python train.py --n_head=6 --d_mlp=768 --activation="gelu" --norm_place="pre" --positions="rope" --parallel_block=true --beta1=0.93 --lr_head=0.00943 --seq_len=256 --train_tokens=361100000
Each number is 128 + 32 x the weight over its row's rms, rounded and kept within 0 to 255. Layers, rows and columns count from 0. Numbers have three digits each. The size before them is the row's rms in percent of the matrix's.

# layer 3 MLP down (transposed), 768x192, rms 0.076, rows 593-665, columns 0-95
091:189129173133118127074107155153106111139094190149106156102095187112094118118110114076063155084117117113121120127149083073097163076145119167184127117109119154128122159107081227115116199145134099113111109131157130095131140136108185118134117125148116121101143088117180051115128093119102159082
095:115134126188148185120184101075143103174087156110172128121082164135105134144053108097119147107112161098107146166137121133112131102171039084139113089147112120118148170133137137181119133128161176100100165093173105154105177134141129093141151119126101108134084169113162166193100019099085132142
098:113159132088153120096156117076123174129104088138047127147134168151100126208115166097136118132031156136153075131124156097115169158139137090135126158154112107099112171112139152161188129140077123143138126116141147081156129171087060138119057143156146162124181155144189170147127190129100117174
096:145117116137098104108124086170113119075118089148120134085106142172070109177169163168154135141108143112225150164140106105146137146133051171105078137103185147154074109099156122104173165104157106094169149110057130065065049119167084069077084164083126143157142150163117126145137165097153140118
103:056088162151135164110091122139086160120123176118193125160107138115144120091078181097147108109111132094179108111112114071103115118103138113138192125159109142161108112115090108137135160140148113062143092143120162203105128132101164115132059105117172184144100177168161119111156102165086151170
093:107158077146134131121138176102131123192114175100049193160176148142085130156068053103176135115122070129160106114205137111162127164120144088121143138166139162135103138135146125084094126119137083145136070111065129166155115154106184151136163180138084157165126092107090091149133121142118136103
090:078113126185152115134122106112136144110114152164122109104117127146084109089169183149098141091117189120111125140097053149140121098154129144122110196163069142050094187136088159150129146096200095172108122100103134136110156210172141121159083162130152083152129144144133091084080133101071112151
095:177154103186086174115155164101102158187140133085129119109131167084080161156058116198167143055121119166112139099104123084137156141084174064103136127166111118139104158120067104133149142098139132104124123132148137102112126142146130119058082197086137104094128079112103076182122136136147129130
091:119083176188130105130149109131117131114108136172173165132149138146154128155110188073073154133119140138125103079101139116155136114125068113143130137114192084188170108094144135158138102126177108106143149125092192125139165115117143161118100136021057105107104080105101142112181153096105059125
096:164114152120114132166070142144114097137153142100176150130155132157123122057148120070118110162200133107127125106175123142135071153099089140159142066123152150073123104144137199144110043179096154103122151162132129134148096133114130110106143119068097134102119148045148182148099166133115149166
106:053152095122076116182196100125155177115059094140095081107161086093162129084064153101111133118127075116148143119127102144085160089188103098070113045113158192163140093168106081125122148129123146122191105179149085065081102130085124134148078131168146165108136129127186158122106114091159135149
110:114136087151125161135109167141150147062151152138131122098147093165169167047114190176118099169138114192140117118120125169110091075145102181112125131146129142190206117117187024064104098126112086158153137135157142167136063099137179170102104082124123154093069134098152141161107131159104121137
084:087145192092112155134150128154145164186146150106140112098144145112107143063108101115113087107144125148073090171125122107123108164090108117106123112173150081092144167128172162176104165163129101122138101106133158089102132134152135136148091096087178152113123113128096158145126156106082099163
093:107132078085125089090129071095109126169130074112149129192130118150127092118158142148151135085149071149163142099106145090183130138094151108116064196126092190148078066139112105122101106161110127107212150100104152153143119143163124106161100105078131083177176147101121127099196145131186096100
089:100030162155124171071142145149129142111088118177157195128131054134193107083127086127122105120097087104137163169155078131111140125164093185134108110086087088135141127083123130121146142125106124142137151087174110093156093118130144119116144152077156119097158144137143169129148125127035105174
094:189074078175142131111099120095127158121111105130130106138086139104150128077163129179100127139090165114139104154057109085144189142071113110094091073102136174123110062106142097099108095104142183147111132170117117144119183103174119057127155112107170124066173112115078123157054106115156120144
098:106154072175124160099083170113095143111152145103135157109102084107087186142101144157097069129157107061111171080087115127123135101141112119143161119092156109148104142195119092108114134182128120104108200090099123161119103161127121114087134162117132053120158177127149101124120093120129188152
097:139113106060136140156131175113118151147130157086129155108123155128137126096110121099154106164128168153185172223152102059147138145108151125105130129095102193101074146176146127110098120153145103098142091067121129149099093122165122043095121133126125077135100124164135142158135152116157121135
102:123099161109133150158091139220134127117160167130134114182115156143142104140142112133139134140136129135160117105093113195062112149123125090105150052137124164129084108176116098097106080198191090132089190133155091131083123093181072122113170157136119131110123088169119168161168197090130115120
101:119077150140109062170093182106101162098128147110107137132125144111183136148138091111097122072146166151123139115086095079149155131112126127120165081167052149109191164086152108123094145197080114152124146120129077104132129107097076102133129171108151082142127151100121133168083199182119104164
104:117114180144129158156136134164148057155100166114117158090136111053076096187125146112168166099142117140105114077091114121139141063152134149174167144127097180141145101139157093134095124195055185174150165107115086083146108123067106156115107122140115118160081132103119059079153116155157168183
104:110157130146132105098068139121091116134133093082135168123125157131064121083126064087124083132081146107120146094125079128179176069111139151129130151156132093098144103089129190152224097124070133116167042141160174105163137126102146138148124152080170100117164095112154159089128076079149101138
099:191086113109103124131145138106144189183121117092119133169094142089187124130130140145174165105105073149081135088129109096076088122165144160100175106103140123153110173147102164123122116115144155176175119110146074168161147116186093125093190088048086104102191167113079139126161132130099141165
111:136066109116132143044106167083111157142140105131133096166158115135087070092132097122170114069120136146141071142146090076161112076161123138138116129169137067143144144076151104093193096151099153109116096118104160145065133090128123102075135126128141108144126154079062101183196123137127136114
096:141169111125174146155159136163118154107085082130121140092143102111154129135176127139184155137140078138089110060141124100178142134105127157115160113159125138136116113072122160140116115104130119138104142133126151087132098215104135092143103222157080103143154157047157142061092070159214075132
086:140192155135152165078184096076123116119078115147125059146118158138131063136138092137122207112153099175152122054123164184101151126114130108103166112094150153169118102184116153112183152122141130082135144124107148116113126156116155173157123085095167113181156124087120087171106075128139104110
119:051126186109145129110126149132148121111084080105157126150079165211101137160092114111199121110143088152113145143128050123118140101090130140086151151138115152117081092175149165177121167121140138095122122102116183113090094134111109133093077100103148136134161138134115113098140137161165098100
094:117134095130148172101129103156150127090100096148182103059129123155111077066164114174104104130152086160136172130196179091104098142145164160074115103151105074125115127143150097175089138144138128143146123172155150113102152141143128166148093102067130093059154123131137191102135112042141145138
117:151135120168156165145123110121118186117094190146155103117141102130115113181072030091109164109107103161089133096158145104093175129164150161131099106208143150153155177122130132186192182089105164158135104101133111163116052101111122169161144116119125116144177141112137117147135124108107163087
093:169142123133143128121187163136121207140136120125115132135070113051124137121111130070156155137108125138133095176115130126133086142136117149071129152089081077083102159094092088102206159078120093119114125145161200108154121159093189110078132171133146103125156124098091119155135140138076092090
106:120152110162089133167115093207128137143060138133134127147105161052166124084097134080136099102159120144134191168123104113153078146127105123152117141150110197145233145173106184136123097172132140136090125136091120090175081141118143086102153138120091132184158090134137086139092101150064102102
108:137124192145092136118189129100137078152091094151110037133110138138134145144125077144075124112118106131148142145135143143163064126078199144099091154164087104118120021197118064116122162147193133089121155106153138153130089095134147160106106103161113134155134147164094146130162071165105196054
093:093108131074117158154096127138118157108168071102128121072084165104137073101143075096106101151121158135164153158133167149136099125157140095092120118127145094127131134128127220082177119087149133166168159111116145135130103107100145162149131158148124146164098103123173130121163099115147102074
096:150073111096166057103125094070122105098111100117139173075169121109110141172119098152108164117146115129158163116119107159130105095143050062149166103102121136130140161123129201094127121113137138089117182154107128160161190088178119151148142125118126143124196207145098120147114116150153151171
082:118109132111099127163147133060111118147154083211114091150115149166079180130178102171079190106173205111144110153177147100128146111219144144106124131129143105138144109143120099140075152156179057108109120121121095192092151059070049197136113102137140120160169100116176087137150133133117160126
097:044155121127127092140099139116146108072110111139113171152165140104083162121147091087197103106155056143131119148119096168131116098119101182163088123114134104080181135128190130163110107085144105188156054111153113109161141072110109101192134111138097100135173089121146162128092140143089142082
104:163167174146099107134166101109092094099146102132161164142119132135045177094127118188213157129080159072129181099164135114144193158098160102138134098143174097189126150114094124091118119101108125139223110124084098106137103133153103094121090162090188133112151151143131157111117151090113139177
102:097141181141133156140119183129116099129110070123120148096134087159075125087162134131130128117167146096113055109080153108111125223147151096129026139125121075125150103135135063116130134102131166148113174107140145148170143114122103093137184178152055125155159121160113192151142136107119152142
100:088114139082153196184167173148096138135126121134119119137140157133114153129141138136099046125126077153167145141152136138087147119175108130090138125138091086191100121160172087149143164118111129128149103118089170108181087099156131128105018143160134063162173176148120155136133145118137109093
092:208198082086145117070167110140151135173113173154157143187147144176075125110156136109141073153121163132095134102100099109165138160077121115147117161121085151112075117087170068092141150149146166167151139132086181127138157180152096092079093153078127161107144129118114196123084155101146122096
100:136088162093122111116150082180142089110168136099105140173105109111135145084095097082126130076120084145105131173176104054175202146138174105113168074153144109100131118093197176177123095138173136120117141105146170117071108150168128102138126103173116140098167168159132018148115151111106135130
113:107162125153135149106185134138064088154092151115115122159112117115161152091078165115097148095191126151119057098092142142096126104117124111072119139166063119079092134170202142129124124099090173130145121161125117163139110150106151152076193180064151105108117138162154081120102066046133137119
089:123026096164156025119092120129091111133113118129149126154125121100091121188182127158185109133065145115077105105159108131148079090130136096141137159096112095106178151172124116123081096124155130117158122118110080103163137164123189087156172128095140117090151099164156082165160144139180133078
096:178140124083164100149115098144079080151154102186157169103100118188094148122141132175074092135100054143113121135145154062138095127144139138102184124087097133114165162150139170113070085174110176182134126126083078098117154129103076071082190102110135126114118113130134079144142195141166110118
123:124185087095155105113111125100149075099087142076118118164143103127251108088135132150128184172154100161123167106097160154152139160124104115153119061099208109141151165112128156165142162118114152124157122146134081163112122146074118177098152120109152189155109129108084166161070093118090152134
100:126147098119178130070082122171089123148078096173114050151146107149164109147053109096119171122148128137119122124126147087194141121157140078133158167176151078137136122120138094151086155197159131136073098100064122093099133167105144202111116154064150103127145106043105129142121088065121140169
100:098159159156161089086133194171123123153123083136119144101097132099136185116196130106116105130152151113096124103123112115160135097100124060094122088116177182119155160145135095130135110133150181098139141107110160144125050160115112172160076067141113071110122149107100173133068124164089089132
100:127100087139177151093138186056154111169137179083124143168133129152174171147120068085182113155142159116123120069175133106131182127097091179115110098149083152142162087098154136129122142173098109144147132161114074133145158121073104047072138137140092134088112127101123110115185125148170158118
098:143160141104115107055173109170213154157159148077099115129142069114097100098122132145083109175189142137128138147125167141081092140094094152092107094138099101036116105153125115146174117143120100133082149123136085086115112092157119142085192072123085155131105105059126133169132181094126140133
089:148141103153128137195157119167082135128127128119162143158106133120107084168106114103088139084141142122124105102101138150122198130138094073127155098098217108077142085140182159163160132144109146163179151153115137090099139122114120095149072159183148156172138117132117093100111116114071131152
100:130086126121173136100155155138182135092178152126067098095113182101135125122156116112148139117156137107128162080086142110152132108092225192127119146134159117097153128096115171066109113159117064084114123152106133106146127155122130086154131145139152119132124164154114152125138118072133043119
109:136155111119107139091119134119192107150117077145123101134131167170091142109131110083095120173134075096171118118119137118131108168186150158130180186170093175174151148121109139185151174117201155111096079053102127136095126118157160163179112128122084142123119149122106099063082066079127126090
114:142058086161138159125134115122126186101053153165116129091100087120106103131094082125204160109123128089131106157133131143153128070099056088222097100128111068152128107149145126134180121107070122137127132161136170159128164119123114072124155122132146138104123126115157114150128132147060131187
100:142173099122173176097118157149147137157112165125164107093126155031200159155175086156145068145098104117127180140101176089078155081149128102141156149218183153130136159111095099119173125154153103118103111141131091134137124114110126131149103147112099116035137120115131141123127093136056123160
107:053165168107187129109126211118152123183108154129128150076154123127170128140092144132132156177186101089142147113143033096139158181124108147077143089115114108096140145093182139137097127104158083126108153086124177138091140150154123135154135105152092115055126134119133131134121088143126124097
111:160142108195114156090133154058144101120113077169118139076153152122093103132151093143099120109078186177161123109113169113075156159119099105130117116172102084163173108185117111128171082138118145111177058146135111142078134087162159111136093126122059148098106167166103124085095152185122139105
096:110177137171068118138105126103163083088139121097193143099132165128087123102091110116148177137133107163093126172137140149119130057103115113104141109131147188115082117097179084136118162152178146164124091147161142114060108146169125105104123154130149196139153073119156120115065160075164066133
111:183103120138173161097104178131123163209102155073188108141084102138095113119121136113177182142117139141140148110151156096041190152139153098175136221090154138131084070125125165121121097095126100126126104202075097139178119060182122128087130153065155106149143125126095121134134113127157109122
090:166127120095191197157101097192142079152185203104168114107131127110117093068119146107144207177151112170171096129179108136087135153081168133140123121167157179163118087112149204156128060095150100102214135060096141135102110184089121127124086094091106128110108112138164144115114123083122147140
101:165193146061099137132091157092147117128114148184074106093098088115145121137131173168150113110134128158074170189119113076186122087170164132086193155130192148140179161100057125209126128124139134101095125129086103154184135113145135128085121108164158126163147104076127143125145155066109127110
100:197117137085149136068128146124136127078091089045138067151154105108143184086103151120097116132138127140087158187141091149113133142100135097089109070148174117134063140097133125108152157162141161109138089086087124127119111121182186105139122127070100205123129101168116130144115131158115130115
107:106113118198141098083143106176153157145086158071136171163126119098144102114134151117125158131150076118149129153185127135146105158130126075114137105135127147131147117137189093071114156100116087117156091156143080146165097117176099076116043109146129068157219148181186133146116137092112139163
086:126145131132158127149138128069122174074090104159099136112150093136138095117136103143135155134155082152071099176181172090143127148183162053167176121136179125091100163162180129189122166110132095139167102096074148123148074152149151144139115163121133124095126185093127143042129141134147049134
108:142138117155136103108113120165140137133159149106135148135180156096125107137152088122076156118141129165196072148180115136096102114189115100134091067136123093063143123128146061157172116175093090145108149156152151092219119147126152152121062110166145108129108166116116052138135142132148151128
090:152200089137149139110146116125094138137146163120088170146069107143074057171139192140156111173133097096205175125118138136113124158150167120137115105141139142122175109153070149163132100129116158159086154141143157061092174150101121105144079175155132122126121111127138133077136141153120153092
112:170087148156153097103081094134070145103073178131108127141150135143134174116122120142130134098057154170158096164123078083110100127149158098118146087146175096085152195145093194126142126181138182089157125051092119135116159134117165102151101089039175141174136131096182120138095053157125174093
104:150122110145082159126184065154073158155111087152141120159091112099127119131120104157215124066120137140139127064105107100112129168109080131118132196147131087152120109090113136147079111061177164141124112103176146142095169090060156145082095069109091086106118165111101101152148171150140189114
095:138118147107161169063169104132084080086233151173079144148128062174175119042078184142146176069075142174102148115201134152164122107135123172133101094093107092164111140181127134153096118132152110130180136099119126143095067104086082078126167100054155178125107129151114091153184153107159158143
085:134128115131115166163132114095075097113092081161129143102088125156141100123148184179121141080138110175145217193186108100156159141143087123122162077113106141151104133077097103156098133123130124129088161185097112152103137159097091113106174135119106096124114156201176183095153140106118142074
093:136101146054139118155116108163095158145157061071083162110157139156051105195137121141169120135123147048188128134174141158110184167123112197156070109145132120143160090065095109168148163135157134182074100090190142140090156098124099161179096150136122128171122075139138108180166122133144141175
109:151109082163196106150108102152101122134093209091139141133117138112142138115070057103158108126123156152157128097081123118095080134105118082139122137121124145152120097158119149185133085164074097152049111218103137129109097122068076107145214123121125095117091152107137090125132081148119208127
105:160190181212169080164148096148112167152135097104182174113122146094137089127143098131159127135125079136163079132141192114112093150177180127159161131109128187130108137109083096118124094198121171132142124172085149155165136117138144128136141128066140098045159153131079119085134126127098171124
095:118162132144119084125149093150107159134126145120123101090139125102089084122082104118090168114110168126156090081075160130144128158147140117135068200153148128126146140083145136143176094156100157146166140145125096169154176119096115174109119131015168180157117113123099085116079157089107252149
# layer 3 MLP up, 768x192, rms 0.162, rows 594-665, columns 0-95
100:114129109156121171121085131184102158110166119115076091142159118182181118136073088156192151149114103166149062123090126144090155115095137111140089193102109098126138115102126134143184144146165099115142089096121166098115107132165138125099187109092084114096099126173117109076159150055189119136
105:171148096088123151125147100172119115118110104120114127134140110153130161120113137093172132111178061175080123137135211123166099114127147130174172103130133119098179133121152162132129110083126101120123134124157123146123132176134144176068144111102086161104145161143187116096147117125122141157
105:086132100156142082103115087157079148174165156180146122144159196114167064150129166115138125109145107151128101143142125116147110128132177120118162140064085137139127134135149157199035122115172158115124139135130158185144100156140042125109174114175124127083077119121123187118092155114088064123
102:080125142098150150132154147138107140085098118135069122124187056186098076155108125082163165152154140115120064171156087100099113099104186115087122167115143101090176103155116139108111056113213179080144105105171116158122190117175116163176144150135123109162103152167129112134151114083133157174
093:167114145111116147087105105126106143188145127109115147086125107071154151166183167164184131099147154151074119158150077165178056157119076167084159195087115168165133111158102079128137107124146175174113069186119090138089100114138111145142103132072221139148137152143147181127124102094196186140
096:117124193119083114137126138079125125138079167159109079109131149065132086099125132066096082102136081094089159152097147192149115123139091089107115094160138126105148109102149163151114115102049113159178124139078014127133129164103152114087137091167109106161129149151115113120140110129139126134
090:142170122173142108146157171115123148140090107112114124149172154152148148144042127134169114153171126175101141102141112116116165071103150084065125079147155132140134122147132119140168090116104123073111111107118158131127120132095173137058115120142120124089170133107140103136147207100126098143
092:141138162150140144102161067095118085140161119165162129202170113150146118109098186149104160083164128128129106110138153183123160158162161131136130133094084119080122125117083143127113177130164148125134133099137174081173218092115141117081082039074122137143056118141066104141129157104111097109
097:203138105114083157156172071089149171141136162123120133112141151156128131114159124102171103086120147095131097149181118174151131114112131175106155062145146167153082113133101104175107031084095116077127113097098155107161116132143108197063136106044171172141162124120105133123121134166067070127
112:156132068115115143146051116145156135189071132120130102039186158112132147153121145063183091119131150169097135102152112103036083090143121081088097138094152160149106139142154174144117128096117089062182150125135124078154056119159131105136120134151149080108140142147187139100196101113143142110
111:131162121147084089153142149050125134114159163161116068094078130172133053110199134089135157135108145164130095141070119136160177068120134122194178176095169157104117097114159133152141109101138153120096114129163072040139144090122139128145121107079138121119076121143150152148111136207050045150
084:110131164115120177114173083064142146129139146202085139109204129046159223104099175115091104187083087126089172152134154146130173144135140127109162164152067100071067173133080142106164158154078132088145123119097145103128093152160095162122075115143138158080113151144078106129139100102103118164
093:186148127072119101115154081062115149138141130148107117124143181182130084121108152067125166134062071097141129114102133116191169079153108150101125163138094156140088106160184110096144111142089119122187104160141159121156070165147136150122141066106133175138171125159149151125117143153145143142
094:086167063120084108161162139135154107184148152105070140134099212179109132176107123132121177131176108182192101103121165101133137092173145108090140131139204132167116083091141113095109118142137108135135096138113137147138186142087079150139124091172058164152090125188108114090188131112170171142
100:156155198142130150174130142210148094137169116104183197128097171136106139090113089096137078141171107159079147141060094127144132087125123084098195105194059149131094134109112129117142078149123108177135168135133083158122113114159177120083111092108152133060152184120098121103176098135159099204
100:045146114141122136152138113150170184120166101118145122115179106057112146140094159159161159012131137124107145124084125126113140198144134087137115137094117071113117104191139107121147099114156159138076123126162144064169071197119060133151143139160096176107109087106116132146152149126091135095
109:087132079179046124091126119053050113116161174158180159169152130156132131144083116151121137168124158181142092114100132180103154105179118151077105084164136139149124148099104109177173119102130114124152146107169104115182123145112086171157107145135075079097165193147130177145121147125147140123
101:142086104095118167117175126113165157142121130051042146101066098117158159135150154108116107137185143113135129092139159074102147101119140170125089168151113145133139097091140151141122143086115130058109121093109122160123102149176101113135171115110148075157100117119112114077163132128139039138
104:182165115098102128159115158101138083128169176110110036166137104128086147150087104144142172093054085176179098157148136144132164099101200102157121109097157109151140123138142149122087170130087105141152177129102128156141098133163127160051141117132118138140113188163121110182166126127158141151
107:119120091132090151156112188095156051180115114161101190145099153083086134120105182087152144115143122151113183130086099137169126153129125147081167070124152142117158042148121139118098167120116152154193138138122117078126124094102055147072141124141132069122103128127175104131132104142130118152
109:100089113148060147089066120127152086065185160128142169109117168147089128108099124182104124157086126114134133169093093171193137065111157131075075140167155147136158142155145113194118144123078132074121073111118154124188101050093111141053092122100107115151117127122117145123117115128108085111
095:096187123129072151112109095093101117124085160111125125126171150143072141111171067157115125164106139181129114114088108136151160157155121120155133126128166114106149113143123146126150214118130124173106121097102158070108112154140225176155096108161136098149143164152091096163096133114096189147
105:123098133097172151167132133175124102147129147132130127102097098084139094107139154165135183129138140082165152170130111136144091207116086081127144145141089170035132106103104144136079146112137113070165154171173129151155130123126159135091154104152161122167098135144154121103122089199109127129
101:125156149169158101094191110082107114053155114154168124095153128118108125123126139191138097187158172089062076096108138063163105156168180138085158160103121120213122131109100156124109126139128111140151097161151132133158106086139166169133169164121113130154119185064095204078095121091162142154
088:166169159148164120137166150116148085156078090125087068142172142149202061077120084097116089138138115195136135121104143175105159150072151150124155181061117174114102124151136148122137148147092136099135134160096113115118158161157160141090157090131172108111075174137115100158125115079134074130
120:128185088053124118097175136077074094163085128111128119141126114191113115140110160097107076149112093097143180153122132084084165126132138092139114160148083123144072081174160189095169102095118120086194147134145133134153143217198166153138173103095114090111114145162159165107095157182171151164
093:137162127037202136077167118135170154056077084133089121090136103125130120160146144142124097181147090153116153155129125113116113159088187136128137146139082151159102082141138144187073116139129155153155199151116144184155130156154114115133145135156142062105119165088135144105119144100123071043
110:142117105130107110162069155090119115095139161122091102138182144119185109172110163140157114161161173097100136192108183100187139097148111067115108114143202149144127073132098144186131115077166179075072138112156050203155155113071099119118124172162093135096164107107110147143124116061111102113
094:205125066101082142182095109117205128121162120135167140090181092148115156186138121099121153154118096135061129148153190092153092140148114088142101069126135169137137165095149107171166132127138171057089156173072107135130092140122122164129128158109098085151088125112136157123139141087125110139
102:101131147189112115158114110146123153141056076135124087170158170111102147147135116060089096168143153187143192090131075148172144140095092097168112092167110178088147179073127131142107130155111170130161156118164132064116133142142172170090169133207114177178103117125142113116155097086107065108
101:114138067137067100111202043122112153160131084079150117157176049154075115135135093175096139093153093132152144093145127128169089163111148151104167143140133131082135146183094119067150167109117133131127066067161095065150108132123096135152156167165113095116103147198097103018092135148125081114
097:119144093115109150115080118132143126184127154128085131108092084130143137065125152164109111170125109092110178153151147184150127078156134101073141103129061134141091132089092175103159133121139152103164156107106177089109132131090118181115147161131082123177130107074163176113138102085112131127
100:128127123085111101169144155070173129109117134199111119157124112092106109136123127167114118162126156131084097146114133148130160137119079105130145088148160126178164169063108106089109145140138138125125137130089082099133099076184108196119193125124140093115182143103144139077104123105074117192
080:187161087117156158131122091196144092108149100154099122106167080123134143135167125153078092137103172080116111153111067118166140161143154117176177170122118026146053175151202131127098105089099090131160140099145128153141120157097140127107103108164142083145152115145098083081129139110130145129
099:143105100072126106145150125117130138091141165112154121131175106108131121120196110106154175122091101144090143177088112055151129096138131161123118189129165171126140145176166134171105105067165120162045135132096081176183069143132113070120084140142140167191120107107168108150084165130129129132
107:137098128069125121151176028106145121176069071104136125084102138133129172145166164192135065132148088096100109107116149160156134154100185085133084135101087155112146142117098171107171105060191091085099111110098099098092130172144089172172112120136167152117144109097092113186100109127133098106
101:124119132092144161112127092120122111156110144149139192129115197188114080108126075117126073126139134127066092139096116179142093084121136150121136134174080155179122121132111085075109117134160112074131107118094167106111116125146134088108104123128193106165136139148097148129168169089163179125
108:091123096119086138150145052118072088147141108139110129098174075141082078128114107098108039150171100155151184137159154082095132104090128129130122142103165128118172171126133176169163104095103053098185144193099123141121149160157097161145066090159087139199106159140130091134106123238133068149
099:138118180141152152079155104185127171155099110129104118146099111121091166148116180143170116111179118080084140083115178136130117200144147177111171160161070069107131030077171134163147161125087177092185130156101059148124172118186129147047163168200077142145129122119092138134080133127135083131
102:142143106103131156083118136151106100091125114107170111105142144157078110233170148119129136158078099097158143115150115049143115111132123089144114123126114139164110156171202088128173184161090122117077163099114157124118156064149131148101117195169167154141149081139171144121136048166134133192
108:131109093143078145168182121129067090125136135099053169081121091123135197116197139143116116165103162123118107141089111174131166108095160169106204104122150180133123181118100106090108090137063108144081068097108157160153123156134142116077138115075124078141103124221104095166135130143134113160
093:177116126121109156163112119072101076156157125055150116075071120088109127166181172113120138117111092128141154160170096142101174117142157135095183133163081131147150092138143134131120101100176169095126172113141110116139092170134091115123169087186145206090121131111156137136114115141135164145
094:091098089117091161111160156099127164110117155129116149142128202100083118151132182187164142126122140116143132052155148139097074152115112120114086151166107142093092105133095146141172170132101154139146120107130163105125102067148139144157155132062180163180157099166157069124167206140072133071
118:153105117143170093073117111118153115111130146112123156157174131126156097109128118122147176116145153143129154106139108157124175091169150106082109126085082110119099145161125077174141125142141148147137162126101104098162132158107092089136127176056125110120119168111105156088216131161139094109
098:066124102047128160146111117122089108117084142102142087135144094156188155128199100051187111139152069134117115140104190152142171093142127112062160121134125162188129136081130163156144174122147104135120066093163138074156100153109113105129154110131148148154132102116135097158164157088105141128
096:123216096106125156108157183145104141101106102111088109167134114121145155188162161128109124147155181185144093106109087109179089188104131184094139146119159133113135161156086152101092083069175106119128153111090155134172123134102127140145169098087148144134061179175133169100134116168161096074
106:086119128125119116082141139103137127161106145161091114196115134133126086105120122172125144083139134177128120133084099145150116077135127123062195148100093127087121104162166110189162167098098183118121068056126166112175135096125162169124091164138104145142107174124128133140092136121121117125
104:159112115097069117142172132095152120161095155152109156091117174166049130191138147046141110120109118225090131121123170064077126078140144145170130128173119197075134140162105155110134206079146162079145138074110182089106131115147155123110071110157167106132152108147052170143159147099093126154
093:096178151099137170072128175160078098143118121137114139106119163218104079169089123132104159145120126156165156109147122141121099087105122135135132116167129147117129091068127195130070138105156059152180096143119173130108175085102104096156136116142166179159138109147188165166112184122186145178
103:115153123124119190122166113119163076132132110109087120089185175089112077150167165063164141113132114144171210085086091123137186101126122109108101157130181065139101124138113063092144130132145084166122150105105220143123106119168185146081095084109157097174123093176092126106099080110171162111
103:178177125082101161137147175071136070093077166102072132190117156129076031139116174173130083102119117086100134116130080126118087130138112115145105103124107128081138128138130116135154162137178151120143165082125115113056163116094157056109104129154129082166119155208098203157085103107121164128
116:120100132137171168094124198038115107128139132140090136138147128139101153116078174087165159208164159166084076169134196170171173101195140156111155110118136099154135159099115077201115069101168143058099117115106086166130162100135097091126119172127142216177126133122119178138130162174165093135
104:135116171134133147111177147156172130108149172120128122144130102152202110113117120188137112131092156189139075140187155132126125179115140111071125130132127098117118081132165119185090082152123158112094110155107086180118179153143143107118143117073088151142116084084156184094086180154133127192
114:144064126115121172136149098098123121139142198103092115162129075183091041114122117154107182128064138080133121089098149143156156090107110100166134128104173117157177136133113109154132112133076156116104132155115133098136064107128131117111139129135123175114093092105090144120080115109093114143
109:171071122094072141096108135134104103057110045129137127162118109118117116090146097151146083090137100133161087070126108105116096169111136130149143136116076117127131113147133230128110124115100233075167180128185080137059092149123138141098099135143078107149089172196134118101108114077152140119
095:138109114115154131136162163162077143172148166160085131099113095122173147126107167131200082132113095122159106113139075047144140202125158139146138136099068079129081118147080173141181158138176123069103125091101139148156087119087137157133115122098112104087108177148120120124209123144113194095
106:117149162096110132072096143165160121137099185121197077153111118133105104110135164131191152130107168151142158167134226101114195153108125102140129225112164076156148143111102160076128105043112080110185145163115095112123102140182142154045080130126172122122090131172106143123106131132109166128
095:161203114132139174099142111137162112136142097159174097135101150122142140087119146147156170132123115108139055107115130137099139127097109126076166160158112152114152158136127175056191059093146110129157103136164138112116148151118116121099135110134130123170125106166139074147121115149141090160
110:087114098142142117083131135046166137114182116140084134130125139100119071070124095105125158045133055126106135122131088138114151139102119132146118124136080157068122151138152101064103103131124152137141153226090153138067112128135168147090097150150116156122115167195142088151091126167099120166
097:102093184110161132092179158100091135104176120091129154160085152174133071168113113101098109125128142107153153116144155131117085103081163067150103127080173080139111141129161115117173154111098125132145088149142117071061154058134145163119185179132138140142148138133100144136187146196113125119
113:103063142174110124116092104133160193150171098110052086153140118137112130111112120131113125155149115132160148144118165142130095195133119161086144068103142105086182148166172107132086125107096157112170105135116152134126167123150147150139107167138129126125119162207154113163122132141207171097
086:144164150090144182087150176078143159109106075103105123144144106122122185124159172083123129098109122200124196131092176135124111164111089148104147132135090174145150135096098131058164084188124173126079109181170189176120141107147115133112117103158123159139133128141065144152121096080173172131
106:167110175119188097120102161150052144108139098082179114188141123082080096164179142143099089208134085171128079164102190141149192116139120113128153121111132095095086116110136161163096152153085125111137169149109141106135153107126195147092084154216105124137139082075129084124150181149134131145
095:124129134100119136118108143138052177167134167181147167128125147167163061192103106164113148159094144178143134108092202129102192136117059145103161131080132107145107179143128157174112126102110078161153192128100159125160133146101111062160148148149180109124164139139106154101138107120166083132
116:097090136119146134124175113146099079084138176183096173113122087125065106108082157132158177125108079101098175151221061096161083158167161162090200190122134151137131188144096166128144099110142187075105107109136099147119089165141089147137125103104160210126092149128123137154144092139111153121
106:168170143088103148128203121093098126066128115150130113135127119132115144163075181101127101144210124048086071195064073092156151132131122137121176193166148062164113086123125119128083118118101158101143096096127122125132140126135133115093169122100102158144120172111144156147145167112078128125
098:120065101091075119129101145105095174107066149116125141094165145146129138187115098051170131147033169139073073145133149116141119135139125143110122126098162180167131113118149118206137137145121101110139140103162152121151160137103168130110124162170145112121116105128145201112110128182205073101
086:076121167127088140147099161095086111115085169106183151130168147061099147126132130153170133145104122106160202155063099153132078142169136163051175090089122120124127118105142130117131167098072122131157171118111146137087111147140159073083114146137135055163153076102101109168128148071152126072
096:129148103146123105122116178123089161088159145124169153112127117134152090126130159172109168107136101182095115140062118149162021094109101125152158109102152238119118138110078185121125151092174129103103138107156086108048140163130157074124057136150118093126168138154126099075071120136121149129
101:180134173181155130160125131112097144091116135115097156161171140165106136101105136097107153162078179145160098096072068167103128140119111128118115068138046089095122098120188100108152088177165117112083104092059114123090120151134147101111125141161190157163123111156118105180105124113133108184
110:115139118084105073080131097117129106128172149224069145143096129138128104083078111075141183115152067143147086164163106117155045144166189076173145123147168075174141120062107138144159114198141148136141168151132113128092103139158086139105126123082066119133103167140121201141112133110213125146
097:145136120133070142100145160095147166106153115141092115158108151114128135179140063135138132160112158183116106154121114134104123138131133090097144125165171144129141075093119048169119129083141184155136140159209141131105117147143064112156140112128102114102150160085175188149136131120116106172